config.yaml
head_dim: 64
parallel_block: false
extras: ["local attention windows", "value embeddings", "an embedding shortcut", "learned residual scales", "norms scaled by depth", "weighted sums over earlier layers", "capped logits"]
init_std_o: 0.00386
init_std_down: 0.00193
beta1: 0.9
lr_head: 0.00341
decay_fraction: 0.694
decay_shape: "linear"
Each number is 200 + 30 x the weight over its row's rms, rounded and kept within 0 to 999. Layers, rows and columns count from 0. The size before them is the row's rms in percent of the matrix's.

# up: layer 3 MLP up, 2048x512, rms 0.141, rows 427-432, columns 384-511
# down: layer 3 MLP down (transposed), 2048x512, rms 0.0334, rows 427-431, columns 384-511
up427,100,239,212,232,231,215,215,202,175,237,170,229,144,246,238,223,176,177,215,259,228,221,207,219,179,162,229,206,213,163,177,175,192,184,229,202,206,241,210,229,219,178,215,206,247,201,164,230,175,220,176,202,238,230,207,214,217,192,192,170,228,222,188,192,192,190,187,173,231,250,189,228,183,256,213,152,242,158,202,227,247,172,223,170,184,193,228,234,252,202,204,222,235,205,168,237,245,211,214,184,219,189,228,217,216,250,156,242,224,177,178,218,191,214,231,201,159,198,210,204,175,227,197,147,185,179,149,210,225
down427,111,206,187,205,155,218,173,227,156,216,134,200,187,195,187,191,172,197,207,225,203,239,252,156,191,135,223,223,220,227,251,231,179,171,184,182,184,214,210,212,262,210,223,239,216,183,149,236,135,204,206,194,256,221,187,213,196,193,181,173,218,188,221,217,233,176,202,179,204,220,195,164,218,220,190,184,163,236,153,220,207,182,213,168,168,170,119,262,135,216,257,209,240,192,179,189,191,204,174,196,224,220,182,189,175,203,261,228,186,218,195,177,170,243,250,243,225,173,183,201,224,232,175,203,221,211,169,168,201
up428,101,196,180,180,185,195,176,185,204,174,183,212,248,226,175,203,174,244,174,193,237,131,213,252,157,156,234,212,240,165,208,223,201,214,218,238,175,217,174,239,195,148,192,169,191,204,214,209,165,248,189,148,199,194,159,212,157,209,212,196,193,222,232,253,199,219,150,145,157,123,282,185,229,127,231,208,211,203,201,151,156,195,196,242,155,166,259,188,206,205,171,183,196,200,211,198,211,222,207,196,198,208,207,240,203,160,188,190,262,216,196,207,227,213,220,157,222,233,197,194,215,185,220,188,201,180,185,197,188
down428,104,210,222,198,156,193,266,250,210,203,225,196,187,193,211,220,168,188,181,201,270,163,198,182,226,174,191,195,199,216,149,237,264,224,198,230,188,191,189,237,163,243,199,197,210,217,236,197,241,205,203,205,213,173,184,218,177,169,170,176,164,179,167,154,281,181,235,203,193,229,176,189,191,205,236,168,169,202,247,190,181,161,182,177,191,247,183,188,171,218,181,141,185,205,242,168,154,172,189,253,188,259,233,182,251,200,209,225,209,174,192,189,236,246,196,172,192,191,194,149,174,301,211,182,189,196,252,229,252
up429,112,273,173,163,218,212,207,141,206,191,158,191,187,187,166,189,155,217,197,212,168,204,216,185,168,219,234,190,172,173,150,209,166,153,204,188,183,175,172,189,249,149,155,186,223,209,248,220,190,204,246,268,214,178,199,215,195,211,216,178,171,201,213,187,209,215,194,209,199,157,183,193,188,239,233,180,205,197,185,197,196,144,163,205,228,191,197,219,187,264,257,202,206,189,174,147,137,159,219,203,202,216,150,206,173,200,192,172,230,225,159,196,193,217,231,175,212,175,210,225,198,274,173,167,195,210,174,198,227
down429,120,212,302,152,214,200,188,167,223,199,209,173,166,213,110,221,250,220,184,214,192,240,219,233,174,196,210,151,188,170,137,246,209,199,198,171,185,172,218,136,184,154,233,196,167,250,184,199,202,176,219,214,170,148,236,221,230,209,217,193,251,172,193,157,265,196,241,222,226,154,162,155,182,192,200,208,205,233,265,188,203,222,162,210,188,196,256,225,195,206,161,227,158,181,216,170,199,231,176,166,243,200,200,193,187,247,168,178,127,189,205,218,171,205,166,204,202,237,175,221,183,236,166,194,186,213,209,187,223
up430,113,210,189,165,216,178,197,224,179,142,191,201,175,178,151,253,152,146,176,227,212,198,219,219,259,173,172,163,201,215,196,163,188,159,179,155,219,260,203,180,151,228,235,178,227,213,241,223,183,196,239,232,165,248,172,197,168,217,232,231,168,247,202,190,241,162,184,248,248,178,172,247,218,225,241,171,185,212,195,181,178,236,224,201,191,239,146,200,154,245,236,217,199,227,172,208,207,181,288,211,188,204,191,227,177,199,177,193,181,200,180,209,182,130,210,212,162,208,240,214,215,211,177,160,220,185,178,215,260
down430,116,188,193,206,245,189,196,204,126,233,208,241,156,211,175,239,142,259,163,202,243,238,184,216,211,241,224,176,208,189,188,201,202,205,169,163,229,204,314,244,220,219,256,183,207,154,183,234,222,206,259,213,207,190,200,232,171,158,193,183,160,189,186,193,146,212,224,167,233,186,254,221,243,234,258,181,157,187,220,205,181,196,206,222,249,216,242,225,196,215,219,139,182,188,218,234,177,202,138,196,199,221,169,163,226,207,182,130,215,256,137,207,169,153,223,182,216,208,190,196,234,136,159,178,173,187,259,269,210
up431,120,226,167,147,216,212,210,207,211,145,144,212,156,228,150,191,199,197,204,198,201,244,249,235,192,195,209,237,173,220,197,222,214,148,206,202,193,203,173,187,203,193,199,186,191,179,172,290,233,219,191,148,203,225,205,209,189,205,194,145,174,180,168,188,222,179,226,213,191,228,189,156,226,245,198,173,208,234,190,246,225,134,221,237,191,196,260,175,172,211,210,186,233,228,140,234,230,223,214,212,163,178,205,200,200,187,221,211,224,188,207,234,250,235,156,193,173,184,175,230,163,209,205,153,211,244,174,201,233
down431,110,178,232,157,233,248,183,211,238,186,211,159,161,265,151,180,196,243,168,204,193,183,192,153,193,141,167,213,221,206,166,195,200,226,203,251,147,260,165,131,229,222,191,193,190,206,166,222,218,213,162,224,205,146,249,198,252,255,203,219,195,191,198,198,225,204,229,217,229,193,155,182,221,168,205,172,182,250,164,184,220,239,153,213,212,185,226,283,235,204,216,195,207,185,224,175,233,220,228,159,189,208,214,242,180,214,205,203,184,196,216,229,214,220,185,184,168,209,209,200,162,200,245,186,181,180,191,152,213
up432,094,191,205,224,210,228,183,223,185,262,179,140,182,223,191,148,231,196,208,217,187,233,140,204,232,192,203,181,240,171,211,203,208,183,217,186,169,160,203,239,173,189,173,265,182,206,178,212,180,160,255,227,153,213,133,172,209,180,215,198,179,190,170,263,167,279,197,188,242,214,243,203,221,211,271,233,221,220,168,138,246,205,147,224,190,216,173,225,174,251,225,203,242,187,187,156,165,196,242,167,167,265,155,228,147,227,195,217,238,189,204,206,195,216,212,231,205,199,242,161,196,226,209,241,176,218,224,217,189